Weights of a small GPT-style language model, trained from scratch on English Wikipedia.
Training: a variant of SOAP for these matrices, 4087 steps.
Each number is 128 + 32 x the weight over its row's rms, rounded and kept within 0 to 255. Layers, rows and columns count from 0. Numbers have three digits each. The size before them is the row's rms in percent of the matrix's.

# o: layer 5 attention output (transposed), 256x224, rms 0.176, rows 54-63,118-127, columns 0-111
# v: layer 5 attention value, 128x224, rms 0.201, rows 55-63, columns 0-111
# q: layer 5 attention query, 256x224, rms 0.129, rows 128-158,192-221, columns 0-111
# k: layer 5 attention key, 128x224, rms 0.124, rows 64-93, columns 0-111
o54 078:132177118187068112136123130139138090204174101113057127129190139153123104119146071107117151176128164099136053081085145126122115176094145164151180108147140063102114131118147146180170119141109120117097083110096134140136135126123150099144144103140170145167104106153177088129119136134167140140135175151104184129129206196100151121111114101096
o118 101:093107164081116110165142078078150181126065111141133101045058148105176122131134131123135119163138065171090139148156143150131136102134109168153129092144188167122140112117136111176117116121101185125104149132122193151152108086172186127144095149120112078130105142097103135078154115121136174154151071115148079118125122176075034090127122096131
v55 089:124130113112129092066150127114071143150147116171143138075127079128170159147121136102126134123160149073112142137069113172164066161167133126174139166132125150127089112103129167152108095182156098117133161155139110141138136053083148155185079072142093104160113148071063104103096102077124127136140151091115094137160103117139119116170180151167
o55 086:143085097135130117124116159105082079177166157115138057170123141126038154169111110100152125178135072090090131099048101131164138143182121155150176194149146153119153123119126159161113187114144151101114215152150091135128161103129163163162104146149141111118123181104156144105085133124059115153129137107190152123116129173123125137169152164083
o119 097:105107147080079151113091133144132116114138182168074083120131098124142114124099151074135097109185143150099092116155109104123100161135172159069090122189149124132105165140145114106129065110116203117107158132104087145046139131158115075176106154150129094149127146102042094167081166144124128131114135090135073066171123063109158145139141157171
v56 088:147155177094111102115107157143134114156065158136124139159093178148109095111150132156109181131079096090139117151041142126096158132169118115143154109109096195215104174120179119121131109077151214158126095106107098176129127099114091123145121168118076084104099083151101134122133092089132141061160092102063118098211104118165133166146087120046
o56 079:155131143073142120125152140107146080127170133114152100126151137070105180119103099163089171080071111151135095091064131112188158166117135099133168097105075106136124142086125182177113112104153157146158124162091217169136171133166093136118140146134074127089121078098101126159121082087086102131112178133152124139167176147142184168134137169142
o120 098:135080115153155115120116099097113080087096180158132123158121157166145071132105194131152207126177132102115134164120121167153150078079160168129084118110147172114115137159127161026123062150170151115081098125192112158137099116174124093076139120069161170161146115199125164046111087128111118093144065153109086086129152124131070127133159135127
v57 089:133160135109192125172113160081141130182110119066161135083084151121120125118105114121042086111188075145079131146182143141130115167126128105181074173145152136049128117171151127098179130180125106127160174141089121143135164096107141151141109192083164154151112137146091122121103155214099137130134155185161093175135135131121132113121106084158
o57 081:136138119217094107122122143119108159141143166120111114092086150129126153169089144091091115141099152171113143116220112107120109147069086175120142129142122142184175123137125131114102152118121113079135179119145103101162095149090134150212087093138107111163113151168071111135129149150101176119147095104126126099139090210150114105171177147120
o121 092:078129074137121133153095197152157184165152152055106151142120120090115157147100154112150131120083116091157118152155089120115165125154126090100156155155205140081134100163086132109137079164166099047161135126151110142116128080144105139131112155080178140100105080167073113102175143168080146128141168173150130109152145122192212073196151107111
v58 087:120124155092174136083161120154174149135125163157123148169147116168134114129110083098139145106186137118130169134151165151166092154154130125122132108108130150116138106121084109098078111099165098136146166112135086182148150158130175118136121165128202138150124134139092102175142110152148158098132205162145084124117079128107092148142174092088
o58 085:119108110097102127110145096154120160138065092136077116180099130136121120188153177089091119149145164122149118090133097108110062093126121072092074097118203159093097126115166159158155150174108160149115151178121111130159117150079140124060124119130148140127099095168106172162125158147169124104151065094114128130192083133114164095132123138091
o122 100:114072161136160130141125100076160164157183149150103118145096127144105135121095129103118125078161119140141106096105170124147130132144130125151149126157085175106117115159084117117091075090168132091162152149152124159077140126146123120158119099134109137130081209139113104135151144088164143136079114097130102097146078112177151126172071109120
v59 092:066077152118159149141149090100108140102134130164096127180092154142144215118081135152127144228088084155101098181103144149115106119140082015183097067154095138169155110154117117170121134163077162153140099112173127143111083068156179167122152070145182214189106155065119123126129183117081171137129122102108054183139112164148161144152096098093
o59 089:112074114176120107129098193056122113120104125127074106125109099143144178164116143099108081101104127142056176077075145111192118151116146110066153138146114143145114126156201117169137142141141122164126124092155111140154098145126105138115132158113100127069094112096146163095059112134091172151075139102173169155118119155153108096135149220145
o123 096:126091095165172172118137118114117171127104108174140146082141153186153138132094150156117083134112122155175118091158098072145134151142139106150091118121080108134131203190108126081111105110104163167103076102102165116092146131152196132118158167112117150132122112141091100234176092098098138153164092119128109132147141141089119155112121073153
v60 092:094143161069177139147157149131117131120095068136168160168102210122087122020100146096148176134152170137149115127126134118119172093165108133140082101148176100101136093117114144142192085130111121116086150136151106181119111113177154130168108155182117058171170175121139088071139170154158148144106103127170096084118129095171098142131166137171
o60 094:086136133086126083138122141108098123133164146080123114149134106135124123127120047113164100118109142187108137136139094131152157134171150153098079188154165070098165068119163143073176155123168142170155121137204105091106142180143135139201169187180145150080150188127146145168130165119131162152090084130122136082115137107178159131121111142159
o124 094:106139112162162154157150127161071183145128148176117177067081172181203188085125221171059134130169158141095117079144168094096141135105137118174125122122211151138128105118155140116114079118072110071138118154085152149132107122125126088087119106182173103115129122128087112071093141152123144151170124131173162113122114146133111101113144164152
v61 085:131126124090165079130127140119135139117157092108115176113163113090088149053124135113099098109144184123112065173108132123099065130115098128073130154170147171103114122138111124155148097126139155116145113094136129058198088115117157124130175084114128123112117147126125113123127085130113145166089127144089096082105158156130113152194082161191
o61 081:123119040120089111132128138095166181105171136103149038100128141127062116112156192130104138135151113156094101143120175159115237121106124127192128110164144136117143164181150151148133059034123122120059131117128122141133140123142118170060163089125116064101152152104123161105164116154123105070148129141119127113118126117144171126112123193133
o125 094:116131174103153148165102125156111216150159100078142167129153165116148126139133088110119095150135161118130091103087108081141055085107146113056083090135163135130149127114112130160123165143180132076159169147155154125134160127079136136167094138069111154124148129105089094168160084111072124171127127097115053069185192125151133081136124097106
v62 089:081116168119136141143174130156164132144128149117115176099158155155098123128135127093156087172096163147121145071126101107197111047089068135109149134085097124121161161103139124104099152105152087096154125088146138105117140080135154095147114154140144145157112048188138133102111174153140108143093077114112156050151102176139129121132094083160
o62 083:101036139103132085152088118105144108127145174194159124132119141116160119092155125160113083045149167135109129104150149136076045118211148160096093156134079113112099192113112058136139100162145141187168127116108077171080100152107113096065098146122102100141097053109184113094116133126177170134147138169088135124108100167132148081133129124093
o126 097:130148151157124166135128117131167153087175116162157147176141104106101112129152130142162153113087119108152146111115106082214125151193090126084144175141136116090119126083167099086124219122150176079130157117127187110142145106127132132191137111130142128171139120093120175134108130133083090129091131134086144140168117138081070117139174123184
v63 091:134124137165165135165126099136077072114102166149194155125152125157141131127061147135134155174068096166115164114158165136176072133176100076139134146196119128047119172108145064115166122179065101190126136188126109119153094110101192086128181145092078160142085159139153144103177124123142141117119134186126107070128099166110148138103189163115
o63 090:122162205169152146161126129103178081172087069088113153189145122177116094126110091113111180110166134080157139116172127137114119143099146126099188140153047136114087133139174148186149082154118098161168144100102130168154078098095127095107143138152101134082142138132162127084213104131163113137162161152201149122167118141138154168199160122083
o127 095:148099043140167131095135159137123131104096095144136146139101107104097151135083182149109120138067134168080091107144096142095068144156050092116157169171088164164136067116096067159074162131131122164129095147128112116117193167077053079159143106123165178151131187199140169138120099112100177105079142169074120096153151181111095137146155107113
q128 055:146099052128173159118091145119119139145089131128126141103078155172095123134131150138106152108054134171130123150092180097095161150111124142148189148125171147082129117159103119108090150165202153192151113147146163186123097079178111087102173193126108130128172114120162127103164127140074129080127140152078145103123100123124141134142178091172
q192 097:093175168131129129111092171112121109095110137136187146145089144118169087115108099084114096185140126175117105117081122139111101150142128160117180165113092141125103085144083156108163151125177095077127153108137139135122151100085149137123124165073087086082121116154159207159156145158119166056124164165099112109119144120119148129133113181148
k64 054:192127164122146106109162141098145144150141094124076148092181157169126144154147128170165120124131106107158176151146163111186137074119115092109114157167121148156134116141129137126126116088101108105077198143097102112122153185165173131098079160121175178132160106079154125153119080105125146193095140138148103111149186118169145094170146120112
q129 047:136083162129091122090111181121150192171081139101194086125197129130176090113167084195155153168164051105119118148133111126126088135152130115144087099171119102158157095174107150158139130150144103077112112129074125105177158125121163128092099134091145098124089127148102133093102121144120097180107155069146031122115123121181088129169115157170
q193 100:150059117106151116146150083104164119136104110153191078099091152191124138107146094104078141129138187124146126124155134132125105142142117060102135156108157072227142057170147101105075127148140167149055125225109131117122145168134127071130162142165110160091164123119119135183130065114131119148118107114137090074093083124111113121109132062146
k65 057:083151097090141169197131108169097146108096108116141164112092156142152155135076120107114119144101127184065122085083097091122145147143165100098128135121127147113083162111107159135108166153117107107093182116106148115064086096106107140134185064168102131197138108088096095091119083180149141054119150170086097170096094121093117135083186083164
q130 052:110160122100136108083071091132181129113157134109042131104057097144098127088089135156133122119172155161099171161108157089106130090102141150092119102152154117096143080125132152163134110114143141183165159102167160111168143163172072090156173188171126130137099107076076119111131218126099164078133135200082150151112151122142131120139114086053
q194 095:152119113149103191173068106137113099122190140103110101150124131088159147119158137113180119152126133167104135096141120096175106129161109135120105133157070134056180060121095121164138100155137131098093134075168148115056100122138111071148148132120115154154084098120048128126062127060134170123054109137161106110160140102070082107187123188110
k66 059:140128164065130102160180121106094136146159139149154156168131122156160109124154112119242158127117166083148134151152187160127144104106114132145172161117169124102179167155131093095073069199142098162162097155119061152125186174073159114134089158043151113111117141171170130151146104169118109187110134033151108071118161147111155097169142115162
q131 060:119092080138118151081163106169079144065154160135185135078128123110098150133091127139066172097113126172128159115128149104151194169129176153086150154105154135158151097128130104100165105124167120184195166120151143122141093110095147123123195135102161130147169090118189046109073124144141118053133160119155201051151104134180126178126132121175
q195 099:100142137166097096129143086143121194120163183112152115167112128093114144110083085108122137110208111151115097125076075080105172127170166134156151148105101168133125172078128081126125152113127108154128148154077147101134142117103066116165178111154116192162140127120087136150126091119175150112146113121146133118086184163060104148176180087181
k67 053:151151139102114081122122143166122039150095102156117110143157167138142061113119114142189148130148111106137160167090097143118070063081042147151140106129125149048133068120141137132135114102146113109131106152114089116129176140144160092163043153122115091107148177118169148143161164112161170193111125109127134117064146136165160094171156140131
q132 059:128117177153125096172159103112139099137090164140142137138193119063173093158112136120165103153133151093123079129153144151101073148153167146178132128139093124132112167136152164129134127126164162061111048115100103130142157159131102162089118069183115121101107108140088154103123081171175155173137096132146075164178127066104114169135163177174
q196 108:129110100180112111132071136108078114146131121185159106150159138090059116109046155124161161114145173099094130168139104144125107117156157136175120156164152171127100111149185122157130115078132103114101043150173141147178153114097139110108141102087134144164096087115087143110132143158140182122140189080142129109178098087134097173147072121128
k68 054:113107092151102145112113163147071187122073131090096146128094163153184063096151091119089138118075108144136115126127149071093200115075107036136094105137158119145070130098113118147140146136083150159109131130036197103101047169119182141161105147153107104171126114139129131132110116103093103138162133169100095137140105165114136156123140121139
q133 059:134151077153117170064127156148097138118141114121106118118077155187058135164130174131086117108107154164147118145147136077148190151131171135062147170137171161126136048112119049118125119083089131191165167131152156163123097096124117119059196175071110121130106142068214101163073136155133107097132165120147161136104131186189148125100128111185
q197 106:075166134144166149130171157173130157200156186063111129125140164129158177176141145138188168145152136120095112181166105115114110144196115129157124098147109106114139128176072099123161184136154129101142143116127145173148125205108094123158186104135111171159125113136150127127136097129098105153131152138158094121123158164119087103178134173118
k69 059:122173094107109092098149094119081198161130156135182156130136099125135145163136091118189136091141121163134145136165154141108120122108113159159105110106149112098165096116079136121148087186161099134151050087152108181139195173133114110146067137149161092108188113194108128078153138145150086251157136057100147095119173096173072129141176077128
q134 055:132155054154131153120132057158112147136087199138197100074120102084101090128108133119114121086092108183035151155110166077127172131149159209114145142117156073131159174160137106150185144130133132073123130126187087142157060109127155160113152129129119106123115131126146116084178145126111120116120137155160150136129139143127087175104101143153
q198 104:108113137094130117142091125118115172155130137119113132150094144143132132136142109099088155069121160166130103103131109126090141081124122041139101127122116191151159135177134142123111189101134101127072088135141140136141164170105111148112106093089146164147112092124092146114111148146108164060106089147155119119095164049208122073153119121138
k70 061:102114122131141106124153152136109142168100120169102151120201234169173104120137153109142099146185134117161093125141106148118157121114127111145117173119155164162122097137159109129155175091101170144148141150085067087102149144139107161134103155135132114058147086180120185174110134117179170192141113133135130104143161163113111121140095110131
q135 068:098161195133137050166175156101119107105052131154104110184171135133158098104130102152132142175196161152122111110137099160093066080106078106175104098163095128168134145118139173093119132168157140132097133176109104116194140158144153117182064166151153136112135154154089176147149118124151173160069115187153061169133115126089102121127114166132
q199 119:124122120179075142182084103138126110150135091176138094124168134087109112129128096115093117131089088154110084107098131157060100089111117179109174036217188157113070131151158094157140132066125149099072076112120134095155106101183154170110128155120115108182118156121129147136128107185178136073119173095099111178119123073135121175180134144215
k71 061:114078122152095145129100154141145102132185118060158143067092108092225101120122095150110129101137161143144139157090118094151162137096159115135111076091092089082087144159157132150126163131077171156079132093109184120122045176103157154106113014115122159121101125095167098087067092096152112051127157133074125182158116140131140139135127153081
q136 064:108218234137133090179084192104144146155046130117110116173146093159112116137151108158149174127195135128146147158107123164092098126092075107161132134161123141131145104132120160092098110168133104150114146157109157110126120142172171110175083131146160164141087118126070191138162131104134148125099076166156076162119119128085123070127142172097
q200 109:153144162120139138106085138143123030137094139144063111114173125159124123157114107151125153118119155142136094138140132098123154135088156105115112140115104207137163157101128135129163100143132069147128142063089073082165158090196160117139142129131111102100135133130147078126113106097105151137088093151105070161076132164184143073107052177077
k72 069:115097095126194179132148111136198115114150075083090130076084123128178183103150096140067099145171136153126092174153153071178141111099183110116086129109106153152091138146161156115124128141113127145112175130135147153142090109142135170043150128161089165129135143090150105177083150097133129103088168185117168181103099142188136172122121165122
q137 054:074059090160110136129128116151144159123171148102186112143114173099137141128083154085141089111044112158091072071174155113107104168142150182171134064083154099168080150098163089161138087075118147084156135097115119171112116140145128168160139125212138134132150090121150090064111129132118044166162192119094113155104183030122155177132067128118
q201 102:158101136110146131125154127112095130157108067185197157169114127072138085139121144125179166094119099078094108111067183199088098121056125088176128115098127103111132115160128103157163182117151167103193127135155109141148146072198113074042192089128120084142131115150140124129137098096137130083131129109078123113083141139130076121126145126156
k73 073:169062110108126115110155108132090135127156160144120135118136159143115155143131123090175140137169145100154127160118113135134124098134101079117114195131101140099149137126155139146118159169160166141141112123175049138069183089118110044134141160079150118101151144135104133202197124126116196094163068124111151082114144125136054091103180131196
q138 062:176073089095065167102157123104148111097131155173132134163097124117121126085144136114145153145075132105107121087174122104117124129137203168152131119082144072130139142068107120123089100125124103143133132110110102107052193141119082121128107146149107086115187102104110117116154157209103038154167158109146130060116155142167160178149115173126
q202 110:148106100136141106151136116156168200186162199099161109166195117129144153141088108104150106108140149080149087121157146051127106159161122107163078097175126129076112137140108142147110149098127186135075099106141078089142113120140129142132065119187075143121141185138101119134152174111145119115162127175129149165160093103129113118135079158098
k74 059:162078162154154105114085126158139156169183164050121062117089121125172148111108104121041142131126142127173165126134149123146153181105074082060118079152165123117162087174104115169101140147066150137160135156131091129139130137132076129218104168136159126119079136135111112112185129097130136107168122146119107095047120148100173141098106178127
q139 069:179070124104125184081119101156149147096172102118176144123125155124133159157145181114128156133101136090122084097172127105149165166110182146135106172095171102125154089085100085155098134120130116126159147103131146195054134091137117094088144094189100115134124064144112108117110112151106083094201151130138190097159201112144149168109155147152
q203 111:147082178091134167121163120133215088112162159113147084174120125156172094217101150061128094116113154197088094163112122115151115143144152126110027183082132119154092165142116131146172103118093131107168096133122082116070126101081163079122106104124122084113135142119089166117151130165155101138134094141124094112128151184055129148061123144132
k75 064:127109153158089132082144140110079158152142116112129056112165147135123168105130139102142105179118147129115140170155112144172111138125134116166170161146097098181138167072106167140136127124161079093185134113122069153089157083091108157159109178133165088090126129096125033135210129148101121137206152147103182166083196140126148165106122124121
q140 072:180061106102101173135158123112212123146095121159112193153121109084127137083151178137130125164133161082146108080133135144103170129151155112141137140132160138117167155089129056101046078142162091213167122168140097132065172162126109112089118123164139106105148140156102123102138081203107132168095121111116148078115157164134115147148149167067
q204 118:144145159149138130180205116106116149102149153165165096092123142134105073173085108136106118172126153100178115117171154085112100137138157106110080146148087129173148182082122153157110124137107195090108117174129077086143105143138147114165083178146083109138144122102098138112120157160131132159163181181115137133161081149100109162142139103157
k76 067:155131137126138103096136135108154131159133096107122139110112104118121158137120122071140161131188176119147169124150183080166119121115146111153136055155126123179152183121146135110125150157119097110164123200117106143093090144060106151220135120183133193130062162156158120129159163099176139115156160107129124192079071134101190151125020117099
q141 069:165099080091068147134127108090211069133084153128111147150095126099131130080146167144111137115152202094086114020150108125097123129119128099135134145096136129118140140046107057139083064116150141171142132171100099121087143163107106139139127119158152084125168126075136135127093097176098123089088128092146176119121182163135140146145114167058
q205 100:122114137142140143154117095067152147104133149171099112212181149107182094198106125111136154096120106152128084070064145129114093110101115098085103112130137126141125179080114125150182134134168184095112127100121105133170136087079153135105173153122080067160222123166154094103096124129135096090130112159065144162140158126120156145068067115117
k77 070:165120092084140084145151090111090149139166135166214158125180137119097108120076161147150141123136088146177098136115205136090104107132140044144069138140146177106114122165188147143071148137161168104146157157113090145108185140121124092082172136154136149117099106113079188163174164174158149118167080164082127112090192125095068114095211159145
q142 073:103156149097101119086159095151162108133029146138132174122149137173135208140188108120086180132165172142108120129129129184142141098116102107118164149161125125094121114148103138107072148128077079184086124163128149170104163165176122085151146137108185113129188157176063111175126140140153166141144112170139130070112088157168096092121139170114
q206 108:165107096184102067114122132156109062100057138156098098124065174170080108147171157143111127097173096154111102134095086102117108112117164129174124114135104121053102144111136172114146101123108118061127112126093077144085125135146073144116091111139171142155170123226130120106088090067128084189113144152150122189142096128116100152131138116114
k78 086:111164097199134133148071137124112151143176075107051158091155084155154124190088144115144139129159161154166149151125137105150121133096150113112116081150097192114089147111151132131128130164092090135125141142086146123076135095114111108061143106183182150134067105126166139159140149114115136124122172164087140178096103172125145106146064114093
q143 081:181144098162156122147083120122136080121136116115133101108123153186116158096117109206157055087125148125182121174098091146105163163188050161160171154163088103097111117104145076127151103151133119122092141182091109098171136165119169149149118163135117148157122206093121105116145144108097132132094086119111133130147083156140105092103162089132
q207 093:138181153127121139178147123118163143176150135110128143099055142174115134122097112196113141107114102144148154198070091100135165095136133144106096170132148125105109085199155099102153125106130146105087214134147155122119129107079076105157149087132125097156122122127126142122129116121149151089076079110180112125123133171134136035094114085128
k79 082:108135096192127173134121158172162111102130151151066159164043081171143110124109080132109092156148147187118154108096062093088144131126131143071207197136175181110128114108140166149177144123146166175120147126151179138139128090140130162136120168126053125151092117125109095183144123068114147113092128146170128150201055123143142103107104089116
q144 096:112158109165094112098056125103102078168073168223126146115141125112063085141118105157121132123169133160127106190113191152129089143114103160143120150130113198086089162131176116079150106120107145137071078117125136110132126137134134132138148125098187096130130148132181122118087161089127178097145118084146086087138103148166131146154151139131
q208 097:216145113111121082083134152102091117128107097186138134130109145136140133182116164175135116126167116139122097171077173113111082118079172075142144133112120136121146165133134069149089144150126129112122156068131202065098102036118134076156135147122155128179141096178162129170074113110096135149117091136152163084113102211138162100140154146125
k80 095:171166182164098127123096119096166134087105085079098121103097103136165125174185118093090144105151109127108093138094137114190173079190097134114156117122137129098065129122154138113142092117168101146126125077125214090129123104176188143084154139141118109137173121139110099104166094118115081081071151127156118172170094098165100119127145166165
q145 125:115077123108159159063059123142136088138164130116132098070081094167178165128084085149141129157138081172143159164179107155134107129149111170137128120059176093146128116139091106161186116158095104125135132128130156171152209094116074120114114118162127157134178173132154144122143159136096078117147129147090130096147121163201149153139089078093
q209 122:140064173065173131109119146121147140087169158167159128144158134199167131147114110108117154142121070119154091155124109126126082165135087142160090135169135123151072165098178100097138078121133166068117130174109106096118139164102126128107138107128121196133079187109100142091174118112142084105111112146077151080075216101119136167129091131120
k81 089:144141135130101113147095142180180118133137092127104168105127086097159148132145073098105133107112132107102151150137136148133104087173153113156051110090179121090073066207171101104181147133112102096135155084069084169082123142133158085099123137151148169099097102136112116110117145170136120113137127150061137107153181155142052096153108197136
q146 122:135079162102098129131187105141104127149134133122124130145139100104140114109138141076168188141178110109106166059163099098169078087078160110086104080149091112148139124152114145126086142116128146145196109096176148162155097138074086164072161098176087115069106021108178159098139136095113132088105147124155127132092142110102097141140089116147
q210 095:160064164071170116137160168111153121104144118166189132223194059135152093140158107048116161179118128111072158125093129113162073122122137091124088086108114155157155141140180121137104135160155192136108125134164091118138126083170161126113112174162119100125147108129152126153122073112127126133121153146109177184101110162086172177056155153188
k82 131:150118120138137141125135108128149154114097186100109109181091070113098119118128163163093133149093121126102148092128165060139137115167116090149042080182171133134169130105146149105090118105153114106157126142129162109152163116150057136120189165101116100144164088131116128158192084087140148123128140088148116178171106097113135099111154202161
q147 139:140103090091124120077095110187093116193162108159063194159098112119127134145128096155118060171047135129167139106127139135146151179125113091166079121136131111113092053131160128152110121118099111090113091078145132094149085135119123162112166160122142112132137146161113149151154215151166114182119175154120090086129143100132178146199106093118
q211 092:070115143081127096103078149136140188174074087210106137146131152089093129134109086092107109150129144159108130097149132081180101155143144148081150072125151128145092084170163125107137208141096148146136131125146158116139108112210200162058131163152147095161117146082105186100122209122142125129124129178079152183137148149120115117137164141129
k83 134:090163100031158135117154147184139145099122128131095190145142116105122131159167149142185148133185147149140133047129127126147130114136165114152116035124131143172126137137115115122149116108094109125076136195130102166079147144087124112100129098109203098120091080147146134164160098071139094116132138127128123137056103196117133076152140157107
q148 142:138120130133095092139098153083195080093150148107131134195107072110115167122197128084111159136120149173180138162162156152197187160125161151127105136086143133197129140108141178150157073071139220089084138115135155152133097165093190107171147096154158157100144093115090129118151143141092107153164139122123130117077064167126126096159146100144
q212 093:155121146163140204158165141092055172052146100132128158146122099135155144176171179120100120096138136125144087156148139087179114171117168112136117125125111119166105152083115174133180145098120122167120158163121134124132104123103189139162207109144101138112152118083119083140184107130104124131139141178101174018131083121091066148123139065189
k84 133:111150092081076190142139148140161086126113120180111125137167071127108167112126107107087149158133112191142115177138144185173190144083118172156173102113123095134123166129093182125180104109172122100142144135090152167141143086101212107103162042115140171163153118135107109118129135135069102122098140070187124067127131153130142179118136096122
q149 145:129093135124112144181154124183180085155134159124130125133131095152076116149094062087110111156174116205165137109173120100103148116149131107082116094179146085123148085081160140179146171101144092133151157149152156195152184156092110172127139110088206156132161128112187085123135155156126135135196121045143122101171135115119119141172189134118
q213 096:125121106139138104164167113183104162185113127142149159131118166203109096153111111160123112136152113136179118183146194122087094099120101126102108088121127148114159141115145127164074095107174122144128087138147200132111138159073090116122124090127112178130116114110133079182131145167143186211120105102147114075106135130134182152187193165154
k85 140:138105105169153149122114179207082158118134184101129166104124094168146180151055087118054156107144112172124151095136173074098085129107120128098082121100119135102161120121161149124174068148129160119161177157145100127116175070178085131112116085107130101132157146113155075165196159129147147106161145056099113144087141146103119091095123144117
q150 149:098181086156140107129179138105076168107130109097070135165089177122113087140112088158142157190149140098117126147115097189125092159110173182177166100075145123124165131137113100165073129115197133111080131133106085165139108138088164124067155159102110128094087063177119133183102090063128119124095122112110143091081097133136093166128152114156
q214 086:119122094201080170154090155120116110126061100108058169137167178125076085115137094177097148130062105127135083138160125128108119115126126124155101101161130105155170181111110099152231119062200136120147128118109121108090114147152134127166117128133134116134086057124126106099093137105151134111137094207150090121115076160160111172124167169173
k86 146:075119103187124092134143123109175141132157110092082159166166187066140115143065121105090127126118149135116110085056149163108131081096156153112142154068136167140171168125072073150103071129108160134132122140083126175099134080149148127106205103147128134145157163140083111151142098150134136118152106115091083150146158115117113084186163079178
q151 154:161090115106123095103123083153150166084156076124114131142132172033177095122157169142150113167092119086140144196146108126071107143101101119130116125160097107160137076113132113164142182238121099173153125129222118152189116092137164118133136099103141076168170154112115089120135074128145104102132173050133098119126143099167125156173108125144
q215 084:186092122097082097076149120098168143093122133083103135145155103152131140114160132141101163154104147177105101145065150129046107140157119097097022077117123116052128102146119108173102181168156125162129121145178156133114140114174113171159133119108087116168110145070180135180129156154110107146105123126133157144111126087118160142161167056142
k87 159:207090122099165104115118149109129118083104067153096135094134093129181148166128118144137141115134129124160140169145088114122084128090128144112075059084108132132140176100121128171147162152068068129141151124215131134163097098155135089127112083096100106102088092145152070069164058139198058104125122130238103133135108062096147157079152135147
q152 166:146120157106105187090157076144194075134177130105114169078127065112144113174137099125110086106146111075140156078148175111128097136127125132203141103136098218090132125117157139166121153112118184116103153147123125113156161137130111137204120188096059119182093158141138107197062126095080175154100167111186195079130205036153150103182121101152
q216 083:132084109109090145113116105117171106088115126095150155139073143101157185107137140095122061104121129089118084098119098161118131144109070160094152127121122127074173072153160145197197123096050111109117182155132058131138091087088188063155118164138123108195159125119122161155162167128101108130076141129148107138122135074102072169112073082140
k88 157:153115118104102102136142108084156103175158160149080172127122161190149110174084152111090117138079153112174126121197161085133097076133095154118160108124176112120117152165210087190119106156148121114124135115092155138114096116153116107119085115107112190142128133138118155183128157116075171154129072109145154099135167100119177147189140111154
q153 159:168125103069134168136156089114120147123127081123145144123118138147093139094183086140108121188142197181146195142106140125160176159150102154126155096166156122142145150072074146134116131149126112146154162107067126151099084102162134151138142150168167146121146154152106114115107176114058102154132148131081147140112111096163122092070086102121
q217 087:135086159132106089135136136151091149126160120136094146144105177213112161162098131121043163136154119153163155127106154127128161128144141146099124132118125121089187133138105145184105145079151121154140147154147105154160177119167085105104140092148137176147157165155128038173069144140089103177188164102191106165075061143097120132126085144128
k89 150:186180134141169141093114109173150085134175083097103156149162207117136159129212081150118101104087118143114113125174128144105122094133145145097133085114115127195137143186094125147149144131141100139117158135111164136163157101126119142112126115170119129070160157096108096148168187110131121161117131141112102064114164087112183110067099060131
q154 148:136072111182113125156153163147111102104093139175160188084101132153134088172124106140127072140099124163115129159028144142071145145125191119139092159057091120092126100120137139076121146112101147119134179146074127046099184108092132149108123129089126173107086168170180180080143148114139106120098162129118160172133086088136130145152180169085
q218 086:127112109147137205062140161090092085110082162138131125097107117140167124131153204091145156132035130124109136152092142146124136106108122119084100187094139124133162113117190056119133082133089130069151113154078096122056113120093110109111142140137128137111118139180141180186191090129127118122123148131158172168149118132110151148076145103100
k90 145:141145095139148160126171136142144091142111089091184131120137214131097142119117106113076129130123129104151157131099085133049077104087177103111152199072052169141133138123125144140131105154138129215130148086128114122137145092119161132149125118076150112140087135138145121146150142117126087140130198093132151146133095122081134158103122175093
q155 163:061106122097120165090108171134099166142091100107134083127141120098153081151104155112102134120104139155189116165101113140153104160166055118136169124090169145145111106164077153090084173129125121185164127155142129124101135169083167139100112078146087074153146133077127126193110117087136072172159097143203198141125152133117102064187074163087
q219 079:138117087089138162099106097134146151185181072109109120124131108146116044164128115118098167123138147136167087162098105175132105148150091127119144171153131069177134183121149088172112181096147123191172077128060121014120144123125160124139123152149091115118167106102107137120124107109162092184097108079168128121088123099063111075186107143132
k91 158:152132140082141126160124130077092122151087121194028133118047145077195132122110078152139095114125083151135138161097161146093141155150149106146163125148169153155128144133094062133142144115138103152138160138148142166084152148103178110145137139102147128123091112161086122140136114109126127114107131137085196096142144153106112111123110160072
q156 153:162151142110024154141105105028113175151145112133096127060115175087152138145134155087174123101115123136084133087183113151134127111150113111178120169128088098141127067091148192129123179142198179121130182101047152116116090136120137129108127162103150101091104138185114097166172148118129125162075102150139122085130144152105104120061130110152
q220 084:141117156149070087108094157078072079188106133181159145115128184113167112159136133143196143150096151142142118100112101155161095091155102079174164158129065116083112162107136160077088157181185172187149113139124119088108125123179102129159175111073105136069160156113124091115144088142128149153084151134131087093088160139140144114069111077136
k92 145:071120129128100093153095135107058177195088059152074109147170084128120135122215192095125106135160067076091116106131112119058148103119123107123182125134108088121157112133145116153129148112153115085163121090102114122117155114152109161108142147157141162138155129136163096142156132142168112101147103141092153094119160238121188151140149130179
q157 156:138132155119132064102185157089176111127114123184184190179194111175148106177134132164098166184134151178141095099135112095127153130192140130139134124086151179122203197136164075138108157145067097097077136095144087111123108140105115143074101107118068097100091054149138113141173132094104096116065134158161180164160122171147132132083122082143
q221 082:094117117145074071173115138122147101098136128161154178143132164137146109161132089156107161176117165196145131177165138104136130078149084149168117112098095119155166130133105118116156102067092124121133147144136121149228151206136102155072148149130118094110175051121094187171185088100094167078115168139078110137120108143183096197081141161124
k93 140:031115200161090123093166099128198097144121121199228177123157129119105094102153090142073164128099144135146169117168193143148167157178160146110137139131086151128156134115132099138152124177134133138158115101124128089105152110102111110131057159192130154134098108120141121145182139133152119107116093130106080179108115132127102142123127147154
q158 154:183076125075113162168149162143141119124067112121131171115064110147081166166117125140145112118088179140127154168172136183130104153092140125077085107156117161175134116134165141160086176149117085125161177059121137108119118113139146169126118095162115181117100079143152172124073147143203141090064105130116147135062173160125149061150130209159